From a checkpoint of a small transformer trained on Wikipedia.
Architecture: LayerNorm before each block, biases.
Each number is 128 + 24 x the weight over its row's rms, rounded and kept within 0 to 255. Layers, rows and columns count from 0. Numbers have three digits each. The size before them is the row's rms in percent of the matrix's.

# up: layer 7 MLP up, 2688x448, rms 0.0381, rows 267-379, columns 280-335
# down: layer 7 MLP down (transposed), 2688x448, rms 0.0355, rows 267-378, columns 280-335
up267 107:130142160138163142132152127148164074091167089141106099169129170124144133165107092131140101139136135156164162141102111111102138126107101119165150067149128154114129150149
down267 097:136101124108171158112111115167099133150130131114102185155140173131139109150192145112096116151119146132140077082039131115126100119163144157118115111148142109139143165174
up268 097:127154121114179131140135113070109144111157161116162170112118129114145147129147162106113153136118096154141137107127114122136132134138110076124161140132129080136135141103
down268 092:096139159110102145122109168146128125115136084134113134147115113142115120099105138130119116110154136157133094120151155121150164107150145151118125115138157119101130104130
up269 119:169162075154175116134159112087134121150140111099102116101093128113162106143123098095135143176156129108152115098117072142152135127115095150095092127127142117135107169118
down269 136:098109095117124136145130117113107101100131131137080118112146136122115131135110132161115135150109178196115099144152135166103132138153108123112116121116137138081119164142
up270 053:135182074155144166110135141144135146112144134088165129126125134119141148169120137162088136137132117153094231132118130097119137160145143111166103098101127139141097170130
down270 049:132120166120128111115095115139105135121126114157123163139103125134122122089138134131128134106112152124156077115138129128139115099110151167095114155145176112103123127120
up271 115:131140083137146107126173109157119149155172172101135133069168147101176123137168153133125158144095097170108130119101097130113131143134116162111119121108114109175114152153
down271 120:123136121160095091155074100135094099106103115151108162187128122130111107127101119084110127163146143099095139137136139123126120125123132119146115120130158151124144138156
up272 105:076139116164124162179160119106156140140087116131167122127114146110123160122109119132126107124082133105112181115117094149126143136094132144137129132083130140140120130121
down272 105:142125113116140125143100165135150120097140103128124115072123163145112162107120157129112086123077160088134107129157138124088126117071105118099095141085126136122144116105
up273 059:122140147129120070166144108148117141129092127137138109126061166092146136140158122132135127125061152151107156125103128124153102123115177108167124120143095132128109145127
down273 048:165087120131102173078129141124122141132137150113092148144133088119101125155126149124117149123170138093121108123160100118117133130152132158112108125132163136099122120128
up274 096:127153121088144137143125159173105151114159132143117166116087129096115130156129078128120086137140126119107144145135151069130107130104129101133128108151124104130173141127
down274 083:122102135158115153152145113119127046137121118147111091142146189144103154098125148107173161135145138119101116126121081125151113106138130156108108140115121150134104137173
up275 094:114129123165140131139152118098102121136113092135114200130083118101105137126137167125117181137134137123164140097084126156125142147138119146159151153092124145149136144109
down275 088:156129152127126105109118130153139129118134154146167144115120129138140131105078081127134124107108131192087087183171144111133099125128110148062177097110090128144131118111
up276 125:163140124145178124136123121106144150108124149123123113112141082117080134154111119118116128141083137142130127126107098155155118136117121141144093151114167151162159151133
down276 134:123108123143122155056111129133078140095134134182110110157150128135169077116139168115109097135183148129128116160087161120123164165129076114160079146148163113132167133177
up277 124:166122141176150110091088107109095155130135141134115133151180121131096092161140121112118150173129104133136126129121122119148151096128107130118118129144164100164110147116
down277 140:146105148114171128131161130129123089111118119131122124116108117128118137134090118127122158105142142150121167152171130100146174099159148136171167119094169150152122156142
up278 088:125107124109131149116167141108149145129106121098156136096086129132103132174111165119140209125175107112124163097115103133090112141155107123091165156113125128116153110119
down278 080:165134097126163133106107173117107119140149114152077136126139109102102077094089094167133084170107140132131113158129107159149149120169156105143137118138136137148103082134
up279 118:140176103124119146115118133146139125182153153107133117152125114142142203141128178116139164124123118124138171097138101101112144121122086098130144141099138148105095088157
down279 125:141159115123155111122163149130134131128126185133118118090114129133149123124126129149118173129151103091113162149117125117139077131106116134122109117106112121106116109063
up280 111:106092106093167160124166121088125111165071130117132128165152156122116151118112114132134142123095126149137192127095137110162147157121148132119141125106118083117116193121
down280 117:131136104128118136115117112129123094156162113089121137135108126122138126115150141121129135095142118157158102149169150153150136107153135129159119143145099134101135125119
up281 108:171135124124114121102152141148171132094136129131072158065134126123149132087122100130128156140120177095094139116154095134111084137118151132121087106088164119175142159128
down281 112:135103151113134130150156155169098124100183113131150176123148169128128139143148176098096126140137157126126127143094157118145144130099150155146089107134154086080144103111
up282 116:118161108094081150129131164109185121172151128113122101103123132143106142137179129132134075110122151157128157089112105116160122127117089110100110095109128091143138139149
down282 133:112109178142169121116155062108143086157137093182151124157113158127107082150146069105133122157068101114139153145119163141135123125152130138131157103149122131131119112136
up283 093:104136148129132135129136122095101142154136184159135093125124104133115130131177119124130140166188119146089144161152123117130106114161146110075124151118128110092122120103
down283 088:118166088102123116132142117157113126118148106136122125140129132119128161169070151146174115083136135129160119071071125121139143139132191177174121084135131129159155164152
up284 038:148111127105115161079101147114140154155072146150077109106102104114122148102145144131113148123122131115141118121126179087105163133135129165136129145098124136126135130104
down284 023:096130132143162126184139069129130108141179108113151171153122148129151096127098128092093110127081137135142154132132056120127119145118116123174155168168094135110131113163
up285 113:120126113122135122125119079142146134163081118104146126059186144136060135122145085098114164164154100092127133109106149119104150142089130160094093116116129143112128161103
down285 112:146137097163113133179130120138103139111110143147137120140107187142105134131125126108124147184130113096139161117088141125139131149130195116130118089108171093121117130116
up286 117:132093137117167122152099090167155100182108154090110120115144118135125152151123103123137149184083123115151168103119124125139181119121141086103138110147149129176172136149
down286 120:144107127116148143152098133095118092101123118146140133157203101105129147159132129133090135134156164207128133126104102125126155110171096130122122151121138119095105107112
up287 110:130105147143099122131109096077145080096082136122129105134135137119106112142134105136153155135134149125064145141147121133109142115121170137147136147174188148137141112094
down287 111:086138115087156087121123153124146167127140145137126148160099128150125077132130102122151111077072084145101100134099115129108125129092116140110140094116136126117165101143
up288 069:100120131138115151161199101131141141087155126115119119117183130145131118116065095142169116114122119079135133150117143172116146161164167115125100145120150105126129158155
down288 055:138129105117133128168089134140119092162113144160122115126077125146107158143147194137105099100153120144112150098140112116151118183116139145143133112140124129119113092117
up289 102:168108117113145115122196119170157098120126116117148129133137086113155120128112163116125106102117145114078075119131102087119159092136128107082108112099142115123181135138
down289 111:148133088090133173105103138114176105114103079151113100128128097122099149126143123129122107110170139129134091092086136104087142126149126182102102125122116117096107133132
up290 113:094117161179153127114192094124150159132131140133130124110109149121172133149133083132127105135127185118115127138130128117090158140097137103145102082109150136085175113153
down290 117:127174134132135140162098164151107145133085083079146121131106162136131147114142145139118113169122091085143136108150151142095127153175155192098113187144117157110102143151
up291 038:125118126131117151126161154134091165131115132141113110128102120137112149140129085144061142141159107125148101088154093146146158140124089155146134096136146122129189137147
down291 023:115149102107162102116122106112122170127159116118158142110146105121137124115123141123112159160127125112105178164113204125120071135099136102120115135120154127133085106144
up292 094:153143169131174146119149120126127138184117132121142133113133156112125191110128132125174134154127157144128142179121130096132122128151118114141159165148131081135130130139
down292 079:145139113106100151108143120113141141105136133130125114074147083137106114149140151146100110160162071137151110090126154144135107131123162151125155089166145152109107121137
up293 083:088156167131124162124111132133110142125104154129125143113104089102132114164101094128127110135141140140119129134150124106126170140125173138153109123099153138138131099068
down293 069:147125127157141135124109125107144108135151106116131134140154143106129125116147140138109111083104100111139113141155112136126145131136120117163116098133131115145137151152
up294 110:130143118094166148140160181103150119096096102123157109108117161112104085129116123100162158166090135124119148099089121147144086133133099117159137162161122121117132135151
down294 109:142121133115153082098141110124141117098134136088125124157139105121140141124135121133128157127116134146118158150157125123111131115153138119100157117131113149147106119156
up295 111:091105109119132098143135130103119087158090136148134175162185163120155132153116132126115141146098133116112162146105120143142156126078085131128117131105154104169184138111
down295 112:131090087116155078124142114103127145088143136162099152128094113140151126137157147094103105132097130084116083122136151116109097190145093123111105171167101108086116139103
up296 074:130108132049124128162117146120142152156081154092079157111140113120122149075127108139134117137150124138099120144127129102128157146158139155191120113125166094136094131151
down296 061:137142133194122096088121112104098135092162109163172118145123141134116105156152158105135135108085116132140105129130159130120100158117128068107138124116118177134132102117
up297 111:067149143105152161096167112102137181140147138132173145151118138134136152080121113084120120159112136130107141112163105078115131127129142156108138118078131129132144135120
down297 099:169126124145088134114137153137113117112099120144087136182130079129140132142116168130143126131132161098114139124123174129146185125101110108109112073134127099123139124117
up298 096:134147135132123131150106106149157143116139141141116141140145155134116167090146122166145161139124097138141098150199112118092160128176106114117115137108133150162157136140
down298 078:136104133113117119141125130172161107141122099125118102136109125117111099129136127080118112123122155131136147090109135136136107157098129128078110104145144072090111089136
up299 089:083126164134142120164143133148109138139137086137124108158092158088134164114133146151123105100130152131066147129149098161115139144124133157116178159133155130151192095093
down299 091:113098116105105150140109118131115112150161105087173147137117138120132164144085134137146148145148092136122121140139137145151103110133110137144119088112158129064110113139
up300 047:140100110153123095155118192125098173125109187161124156128133096106159114120147127110128094139113136140123167143128152154124118154145107142136111141154142090150118163126
down300 034:113143131120114143086152088131184093146115089150117120157120169141104102111111141120120103146101096153129090116107093137121114138131154151096168122128122156109119096130
up301 122:159146142147183170141169123097140152100138094127147178174131138109115141145101121135108108123122142079125094112102078132131113136113099088126150148113141096142148139150
down301 129:126133167171184130129105128091063143083143087168111107104143103140124135104113126122110086148158080126124136156138106103139154116150131107128117162157138143080138122134
up302 045:138097148089131160135121157138167165136125124137074097102149105144142110113123106098182128121127129139118166117163114122152099130154123147117153128092162118121127167167
down302 030:104159083194152131132121100117125105122127180139214157147110146150067133157111144135081093158121105128128086104129119139121139178133156127139140124145082155122126089100
up303 097:156142137164137147087146105087138115127131149156143090148155147112091089140127126132131125143105153141182099092115122132125113126150132090135150138110144145170134094135
down303 089:139108076097152090138124138119059162183126113108115133127112127134138129196131116160120124123109142140131130108106192130125103125102106143137150120138129108134087178133
up304 084:116114083160130111114136087133145126185164122094128182097131159137097152157088111091155140143138107134115170116129120082135155150110130070105114079122114113133148136119
down304 074:104105100098166133145068125077088122115129135137124110159126120116145092088156144125095144157125149084163079173070170133148100153089130143138118124130130131113073138112
up305 112:097140091128136119115107124130131102130104159116115089136107152113113122105079118123132136107108115139135160130100123095148109120146114130095131094121127119126158090126
down305 115:109105164112096107145121153136148135086105087096157133082141126132094145130131113082177142148160105140094150067117150100161141143137128109116131093142108140152141164089
up306 114:080161094092153167130126140135163140112145110107134101092131111125145128141141130124135140112104126155152112160163156124138163112121162107088121115074120121143083135186
down306 120:156092094125142141119121145149140164128106162150113081142127073119138120127128156104056073104117138161102168139109118107118136151158102142133154103164129111136138140163
up307 116:121101118144161127140136123089132113130120083069102163127113139106115131154151085111167133155157141098166114138150125090117130108105150157117121125137161154136084147103
down307 119:163113115106102096143100109161108120144122177196122106124141153133097172163180090109126040143123156141171143116153131136115157162122113166139124129126078133126134128076
up308 100:158091132104165172188114109135162107122104117121099148155088139127147111118162043140118128082119116100112121148163099122146159146128132104109107115104113146163130108136
down308 086:130121140159142112121118183101137131135125132138089148108122125129139152148105135149084077144122117135125112123067146092174138149149134139143135138127123135132156140155
up309 082:106100095109135115137154117132129158102120096091162133113148138121113169125123136143136129105146108108120122119194148120118105100111116195139112145124121160133124159094
down309 065:113179125178141148162152102188115111157154119119132134131053137133097150142091119105141135141107113158142156089126140100130181160132139122122159103137154108099142134151
up310 060:152108164082135107144123117126149090132081093130119097151147153144103170116112106126159108156144156132110107159148131138126152117102113143078159128122141139118106100151
down310 047:069095094158142139127127118109121132102157150122127160079114114129150137204119127126096122107133104116127109111111091115142126169157142127152107111147118166107157169126
up311 098:094154104091169160140098145146154135137104153191132166136127126129095124097161124116116147146093126128143138111117131096085129120116094113120092162105121114166132118141
down311 094:106110140168124150197141116125079175154170117133152095138110104132130128141118149102115093164124077115122121125093132130150120113113174122138133147142130153132118155112
up312 128:125124095120128080158124092135141083100121116159130129170135150118138122131128158151120112145096122133128177140111132118142151103088125151118122127167163103137136137132
down312 139:168134139150158187106131129119098163130145151106105150110126134111127103132164111124126158110141143127120093133136116088106104138154108121170133122118098155137156129132
up313 040:114128125097149135097144103138143128104108108187120118121088121137100155132115099135153124095154108116159112123130137120096095096121100108118128136107153086134136174154
down313 026:083165122145118150186144144112122080149126115093113126131161135132144115135112129060115112154119111093100141151123122151148122188124135117112130117124109109139105104115
up314 131:151146129115124104060130111109092153163154161150139077116152128116113098118174140125139160097142165117124175138106114118090118121074086156124102131088155128133144129140
down314 150:133097138135108134047148095099128112104158163089124154139146138129159148134169121105112162136100119113097174130108141144115141147103122117154107077108119146140111096132
up315 111:145117142168203140140136131133148119146113134124113129100138129115120129167087123124135168117114143155079136087140099133105123122124165110081131088141146161156144119136
down315 115:146099112155101121153150089171118151114102134148120138123102142141152112146140137088110125134137138142134138088131112144103131162138115075107123116124097086130143086116
up316 080:055139090118144152115129109129096143113098149119124125089107113119110124132107147146128129081154116122103143121141132139153116122148085165133101146131141150156121111113
down316 074:152115167139112125149144142074159111115126098118104132142149153123138165089139122109176164100094147141155096142149104128145132127130128066099111111131123081101139107154
up317 063:175150165145142128130114138121170131104101074169126166146151112147109130093170137136121131143060148110102093114151090091136115150193157147078093117114136144076105080113
down317 053:087084129101100110174141112129120103145146141133140127087088135124151132146076183114091132141179117144131131199123158148139138165128097095190124134112099153154147163145
up318 119:126119124125141170112117135111115133131113094126085130110148115101088138133096136163114207150129113171143154087163116163138144128157134124128131103132118117165106172152
down318 127:115081116134109107099149110164111089142106097147126151116117133139132102124135134122087096114111147101116117121111124102119115161125127122129165142151131115132100100146
up319 101:108090122169125127183129099132134128168105144142125145127120184124128119157125071138154098147092108121122162121108141130129195135120118116091118163139143147141095079143
down319 089:112170155138140132168131115135160124134184131129103122121106138108103122150092126116115166117176122158140106160159103120130133140099145098128097068133110143169136174102
up320 107:152121118142138118129120102127153139143088155155109106143127107114070111191125118129150116138127112129164129106130094152161157100149139133118091145150138087134174135119
down320 119:149122087160102173120125102149098146107098111083120129136137157153145136085105153148156142104115136119133164106109170155136086103105131152098131110159137138117141105130
up321 120:114107145114138114120108112120158124171144127129120154121137148121121129144119124110118201174100160099130154168114132102094191113134146147139143113125148096152113138175
down321 131:120121120133144114157085131120116153119123107128136162132171109133138134101140094132136097139140107143113145154132136155138159118155159162107098172162125111181171158157
up322 102:098146112149108177095196132135109053143062119115162106093080160127157095113133140099115119142087093130114120055118154140128157123114118130126085117120127145157130176151
down322 101:132089177132158089164114117155135148143101100111109179106157118140150101151131132132099143156139107159103122165117171168139111157149132115112135146135134114107150158100
up323 107:124151098132144207122148119136101098106102086132129171101109093139149141130109143078141133110112124093115130131144125126131160125112156095133112095117119112113157115136
down323 106:121172122123116088083082141118115148108096098137136110123151133119080139127138115113181133088129156129152137123113144143146072144107107136104128142124116118100107113136
up324 075:118129106108120102148151143105142107143133122138148155118142141020124146147105130127171154128111145151111128125136108092167159133088122144090113108120139122101130098173
down324 072:134133132124141127125112127127117130138149113113102103123160114227123100117132111128051120129156137143095110126120127140127092160123106140156171114150062119143139137130
up325 088:103112135118134141171125113154114132146139136119139126110107150120123150128080186138126091107088120111161152186142121126107113128141133151152123142149141132152146136172
down325 083:167096126142142149113120155112116113148119125122141128151133113140111148141165087147149138179148157130085087107137181096145117140111118096117144086116126127083110102083
up326 113:168133124092141140142146099096141140085118171144137154091140078107100107137125094103111121153083152136095118097117103167130161144104069129097067096115129130142070145121
down326 115:142100145163110105138134130109124145146119125120143150147147100136100124129159122103138161121154097134136124155081105130136116140161118107172078092117123112102152120151
up327 109:136117130100161145137124120154142152107132104100118150165110119124110127098147078158124151140135100067150138134147146100088121119143120155091136134120153131148164132126
down327 106:142089145116101067145124124085148110133126133133146143156140093141172115142128127119098133185110146121157098089117118154191135157162172116159125123141127113141131185125
up328 111:137145151147155155168102117120122161119062094140082141150156179121077165119081130126151148150132110125093103135118090146106092129093115107127089148135153120138137145114
down328 115:139144117130122107100111154104123081092131128125130100089127107124131150143113144109114116157124135161106154109110091098090116098073146129122150126124137149113169104144
up329 095:066110105158131125163132085169121143160128149141134134121122156116135103125130140121121125107138143139175110127154113111128164120101153127158130119125122098139142085137
down329 087:167128104104153137131138134148164135114110086123132105127129079138158100116139090091135179113086170100094109132122126142136102153123131162082120131123124138178145130150
up330 102:147131157145132120130173109118111129133141116148143193101139119115129185121119144154117116100118130124078128116167132100117158106139122096096148128130158125132122121141
down330 115:158097105111126107130114104137166138125137155147108116141133173127180088134112129125110086119143096162110140141138152148090096132140130137156114113149113132130151126124
up331 105:124125137130117114096143163113140110136139132099153151161126147132152144108157121125151137134152190123087109132134123100083149080102097086117129162101135116152162135094
down331 113:157134098112117150144111107139118119120127156138136151119132138138084147093063143170127132097147144162160099146119148137119131147075150117146137121109112140168086124144
up332 116:139087151116125134181143129123148132075121152156128151079139102119080152151116131115108161142134155100121144128119160123135167130124132097116097109132157147117159168149
down332 125:104145118104159158060179122133122137131138152137086113128134153119128111106123122126156102123085199145113138130109081138123111089156118143133129114129111126133119112126
up333 104:118130136135149088095129149134111091111120147146118112139145170145138131102138128112098083188121176114068145119130114135135102135104108131107068144113152106157144127124
down333 110:116122114143086146141106130161143138141101151125116134135141105149129125130095139082142124155107131173150170132114139137176138134135143123130145126178128109170100102174
up334 047:133148137178127150109101129179119096110136118129151086144122128193158079129100109145133130098105126118157119118172145105131156142130076114104138112124140105143106129165
down334 030:153087177077125090164136143102146119110131114127126135110119114121136160152166118113153150097143137158100107109115094105136129141140142136141128127141102147118158129116
up335 092:139163149159148141118152096144171150170090147124122096130171122124134099149134104100121149153096116138169117126147132167136184125119147145119104146099144144107095100102
down335 069:127154087145123148116125174137134092121108132108135141137118110117146137177150136062112081136144150128123167139122146132139129118140133129088141148148116132148133127102
up336 112:094106131107122125125123166161164074142096104095149177179115117139138112123144113099165116141142142076129128126146119124137147119121105147137126179114125142163120155122
down336 116:124149106144110114135125103118087135109126131093110131154126182108118101109117140124118133135126152111083090098130161145156138159110171121138100135130146122110131193127
up337 043:102096099140169168098115155123156141139140148147135088133112116173099138151131152133157155131091121159103141158130153127107139118110123149113144141119099099137133131110
down337 030:123145135101127122141119110129106128123141101095102107132190113128147168124118120121119120164159110120128139109111124151121109199137113103103142093103097123114123117140
up338 119:130114078130173120142102121119136111119113150125184159124107100116155146145134127116120115127126112110124117114119131132109170092082070088135116111112147143138131177114
down338 122:189173096074124152105098154157085104123132121107115122150117114138122102149129114104097144137132092126094104127148108151087142106147135135133132115170113143095142118164
up339 119:143124077114171109153132119149125115153150156138108132108114134126153098144134134140116169104147097127144128126091154128090175128139109108125092123093119122165155122124
down339 115:123087148125150141111135103105105153134152155141120081131092136126132117095135098108101097146120078141183146167161120175135123137108110103101133120149117129143114127155
up340 112:128118108190177109150094165115161109153133106120115071117098152109131173137087121127100146108118129147097142127132131150093147135154133104084140129148143129142144123132
down340 104:107150136143093137119110175112171133113145139135149129150163118127119164114082097116132152166128103086123134113156140118127120142114142125143098094140127111133147126094
up341 085:127104064181134136160117104090137116156135111099096165142128148117127107133139121082146142128153134147137105120111087137104143128113124095070129099106115116137126114128
down341 072:109159143120129128135119172162164160128143162160148120087122113169120135116085123115180113129103095100136126159112177115142092107132106109114130098107094164147106131135
up342 042:134116138160140126131161125162127125143110157147162102095115107063177122159104147136096113153136160172105153097156161118128119122121127122110151128120142120131130159087
down342 027:118128115105119145117104121113144141109105101128072121158138137147108136076171090131120133111103122130159101149119085123173148180139145117144134123150115126139122091173
up343 108:169132136116095126090142120120182171109146126127124178130143092097120157115127106125134145106146163127074128124155122099106195086105154155109163141132143123118152151121
down343 115:152157138101099089166095078115138119142108147138173098104133156119143074170150144116151138160092130139144150132127080156145142125159131122097130170114132118116084111103
up344 114:159148131130159129160117137126139154151120115087116137110164128128093106154111110131155134124133099190154105116127085122131126091152110154113150177127151105128134151167
down344 131:120149145140136132143125146156070126126176132128136126138128108130127105178143142095110134139095119119135112145097149116128124122122093138135129122064105116159141162156
up345 121:123126160102135112129132111085140076156150133150108137125106169112123095125137105126127133150128141113106130166131149122146140109112072146126143140124132110148110162142
down345 130:083095073162156108101092097109109155108167104117114115135157182111108143151151125180164141129102149122126129140131061139101128124165102141139092147087091120113113129127
up346 113:127126175125148129084125112142128162125117131125123108152177121110114153184119118077107115100104156122133159150151100146135086132104101165157100111141124093133109122130
down346 111:161155126112152118156097124132099148151139155127154089112103131138116142123192121171144080210120105113177085136149118134124160157124141116122104202133101144118139118114
up347 075:110142074164118156143122158141131177145097117145137109122129135139117135136099164114096123139164106092117128127135113126114099151096082131143141128096116135116095129114
down347 067:115085153080149128069119148125140098098135110112088168143128099123116154120173094159145121127112131142164118123140124115140181122131126128149097147165118129159132125137
up348 117:145136093119175108131094128100127104194125112137136103105129100132035123163131101138131147163117117117173113117098087120110145125137135095147128166098125112140107122124
down348 127:156127116160158104127159140148145115136144142112111111105121150109156123111104137151131162161157145081122154131129128152118159162141121130113085195107139112145122155131
up349 131:127140092120143125123185140109142141166153150109157152104110128116140116141141118075155105129110097137090181119100128129161105138138109109109166146149121084143188094135
down349 130:121115147163064131113111138128127122119125123122143092165127130135120124131109179134114115124153132122135119098125152133168147110146152136104160099125114148175107097139
up350 058:125122108063140187107127139096201128143093124093116142133122110115158095156150169111124140135151129096101176146161135111122102133149154156124143122125143105120143125136
down350 042:127123142161112067174147144161098117131164146158131100101126159129139184112109125145120122123122134178145104118149111110146149177089100097141126122132123136161091129108
up351 083:151065158151179121115144133081153133133137085138103140124132160111114143184157136082123132111125188132175099112101139121129113156160130124114134125121115144134142130125
down351 068:073121150143119143167117149159122145100118112119132135126153126125139118106105114127114148143125117133098123171163135150135126132151170114096180140156114120115138143188
up352 091:177129127159156128110107144095130138121096084134104111121122116104128130184087121139130090134148131082158143112135110096119099120168092125166114111121117127111129097094
down352 068:083145115085131100082096147156145136164178091151139132169155152107061123070147159103147129117109128149095114132121132114129125133137143120073175138147109160115146115133
up353 050:110113133084108123135136187107166139107108100071099157147116133139158125146174128106094126101149135111112085126117101112118156121123143146114126103168125165110163110103
down353 039:141134123145122133173153101143079125143137156156125089121146151115108139156071166120114117116095132172120118138122144141124142166174137116122126129131090169118102136142
up354 101:135060164153111120163140097132135117124078161115132186187130158108112085140125113128134116155098102133127155105105155161102138140136117114117138148136123130144116153127
down354 098:118094144145127168164161123141150133183153166116085106076138126144128144125102135133129170088162163142108121131148099111128112152108093125135147101092129084102141149149
up355 112:097153165078142158091102135121158134166122113067134133178144096126094139136116186157163120161088158138163144120101112119114127084132124132086127127125137124136096119151
down355 105:127163126106095140130125131122112120108159153137101115147117125138119128156119149058148105138176124177151114121138140120119114099131132139170121116133116119086091123155
up356 115:115135102113186156158106108116116127143146114131138127124157102145060138127103170116117171109126123116184118160107124148114124141127104120117162149135130129148116187120
down356 120:156142086113122133091138122132134143074134133138121089138096120140120134130114151139122112139134132146065078083102173117116141126142148121138121103120112093159138124103
up357 085:112128180101133078106151148143112124099135122115106129141127131139126150155082111141147158144153149111109133155068087095106103145119114073132113149120170102121124104063
down357 081:124097091134108135156079151105131160151137142123146106109159129123124137114136121101179189126109093150133095108174190116137144112173159123102123115112104112112127129204
up358 049:109135110090116123143094083121122141155152134153147178159123117129144133144141140155153114158095121124117126163123101113113086107152150098105093139139135114080129113159
down358 037:166103160166101103122139159178149104165105129108102097098129138112102144121099157158118148083126133132124089089139149117126142162133090129104162099121099171185151134123
up359 114:156135109103181131114111167120115120116168149135132131151144114104160101105143087105125125182059142123147117125106153092138119124141066127104084118095117116156135160154
down359 123:114179123147073122153121129190145135158130147142120169141143108123149124108109177151162131135151146137134151142138119140127128139130133148120129102155105125170156148093
up360 041:149129104162151113128153188099151125109143132130135147178128131086140134155111073158168155134119115140109153114134124139152122123109184145122119177089105152095133113155
down360 028:120143178121132145145103094126112100187102109123114121057133111118131129128138144085082111134127154081115121153124142140113105188118063101155146129115100126158140130120
up361 113:126111141150131133137154104107107094145115143111123141148151170132126128138126149137103148131137136087182131140139121166142103128118118107115144122124147086134123160152
down361 119:179150151110164126127133107160108079136146148148121114143147108122137123145149105110202127130111154144107128121111092137101171112130169186151128130150124158154085112130
up362 120:159150086098112114111120116118146139129128150122129161122108111141142133114108114105153134138132123125125153094109090157128152105113125150143094160127156116159168151109
down362 123:114097084139125101095118193152156068112080114120082152144171141126115141108164102144134119124135114123156158113141112151108141167143140132138201119130102108089075163149
up363 103:150114123109127116162173129094118086178123146108168115138125129114127151112130121134134138158161174096075127130125099126140104131100101109127107117108143105135161127137
down363 108:129155170126121137092148146112142045119104111150114122133142160124082167132079135117097113141137152117133101131129173100107118139123108137117140131142099104162128097125
up364 106:166125126126137167150133120144104154072093093156121143170119155118138129117108087121145162126121141081129154126110141113085119121133104148102111160117131141129168147119
down364 104:111133120166156078121167131155123044147115107104148165167068141119125118140140090087155114139160156124156117142166149140138088195109152140120122103142070146108143115122
up365 096:092127138101127111155119123136135157103130159108182137110107169114119110079080083127086132120133122134103150134101128112145100120071137087124100121117141083121109089144
down365 090:120114121122105162127134136149143119113151150109115132145110162127123147134089153108157136134114120159150102146164093111145114138155167138117146085134127066105123149154
up366 106:112090108137146128142106105130109136105153114153140146113123121101062166118100134127104148111112155086106165152117095154111132129097124155159079127114138125142122124126
down366 096:140125137124113127109131116096130130118141107163149138140113170148133096139108067150149145125114152140117115114162148131138130122135121139105143121136142120178107147167
up367 103:131169135104108170151135113107125154153159135128157044107107137119120174157175118133143120160137132114154148133146134103109136130103163095106145113123130135125142096125
down367 088:107126128126153095154157115116101159157134112105114117118112130118139161101119163118098132137082138125118147094134095109176099149116121111164122103143128126125130112159
up368 116:123130163121139139111130112111150135117082134125093122137156145132073111148113126117120084141080164144144153131157117140098147108078103131125126091115176110161138117116
down368 118:141119110153105129136131162090105146127104102111101117081104118133113152138157107114084070118127093126131128118106109134141093140176107129147164100105141162108148112120
up369 113:132115133103093108096149136153156124114154130106128148138154114132165160135128116134169192185107133082149091124140114109129127120109158106109116109100136117168135167121
down369 128:151120099178160168106107154143096149175100135076089136116134119159152056117122086156104121088123097109137085100145132134093112095103102124160105121115136127132116109103
up370 087:087158126097108161118126085111152157122121123127133163114132139105117136177110102106094140151169133131143175119144106089107116102129153134108132102074126134143141142091
down370 075:137139133161147107199137161111084127168119163127103113147125127130167094113158139126145124156098108146169159154120153176126085128125086109166079150128125079144079156148
up371 098:116108156083126113137145119110131174123102168142083156116156087108102127119123067122103136169129113100163108108150111153083161163153154120126098131092147103129126165118
down371 087:139128140148117117130073117122111136150131117144143140113149140154112091125118156158129166118141117083098157125129106116170101118112115100174132150088125111117136118155
up372 101:118146095104121111106118141142146117151105124141152112104134134110169093100162167118116135123131123129102153145144108097096125118073094146142152152099142092145079112128
down372 100:125082099109124114138143133158149104177165126113129200157163122127154121168131164111163154085116106140118113084108172145069100120154104125107086084128104122118173137133
up373 114:102118109130114133114191137102135123174129106152173152134143113111149147129125087140107167104073154127119146120123129114146166097135108076125184125139133140105172107112
down373 124:113120126120100081139096149153134133119108159122138062164172124145137144104144157126099109142175144179136115090135115150125123120121108163107097118153126092147121132138
up374 097:137103164139163134149146154088110138126095128111116100116135147115103094128160129097122139117126145132131097132160134137107125127135123125139129128141159067134146187131
down374 089:122113142109098104116097135150142066102114117120110122122099137115132161158091113116126123135136143080099132133134112117143140133070125121083133151155158205095151090141
up375 084:128150122109113135157144145145131115134099125166135126131186166122097095115091143142122154174171119117147157138094121135102160157126074178116081128105124166106136119118
down375 075:119098109164132127100145114128135159131094125149129165130065094136128148149176103125124146106129175148075110155170202120117118120139097103153162144121123085148121097103
up376 082:108122128136131161178099101149132098105087154124133122126114125117126145102074124084122148145161096088099151132133142097136120141125185152118107130152136118121131102121
down376 067:181113119132121145118149201136145144141115129135119111128142175105122136128133134149120077154123150130177113179161144148121114110087108094115132101157125103102113108129
up377 106:155120141130133105116102097136154147112132114133164101181175114125122123141127126113127110150101110117143139073139095099120134109141147119113147127117130145093150112121
down377 093:149122118162136078071102131173125100102150097100123139120118162128138124130109114085116107125114104153097129131121138124117135146084097159118124146153136130114140141085
up378 083:093178103118141148149146114139159159146110198122145161173134095121133108129173097117140108083118098151098132117117167160139129156098120119102089140119147116138115120097
down378 070:129098154146096100125144136140165051141141081138141105146129139119139132153130154125105190148133122140160130164089087078131132141146137136147123118123122194112144164147
up379 105:120126113112168120147126138143156128087149114115114108131074147095127154116082156146120133113132118162074150153128118136124095127170106134119138140139158133129155095112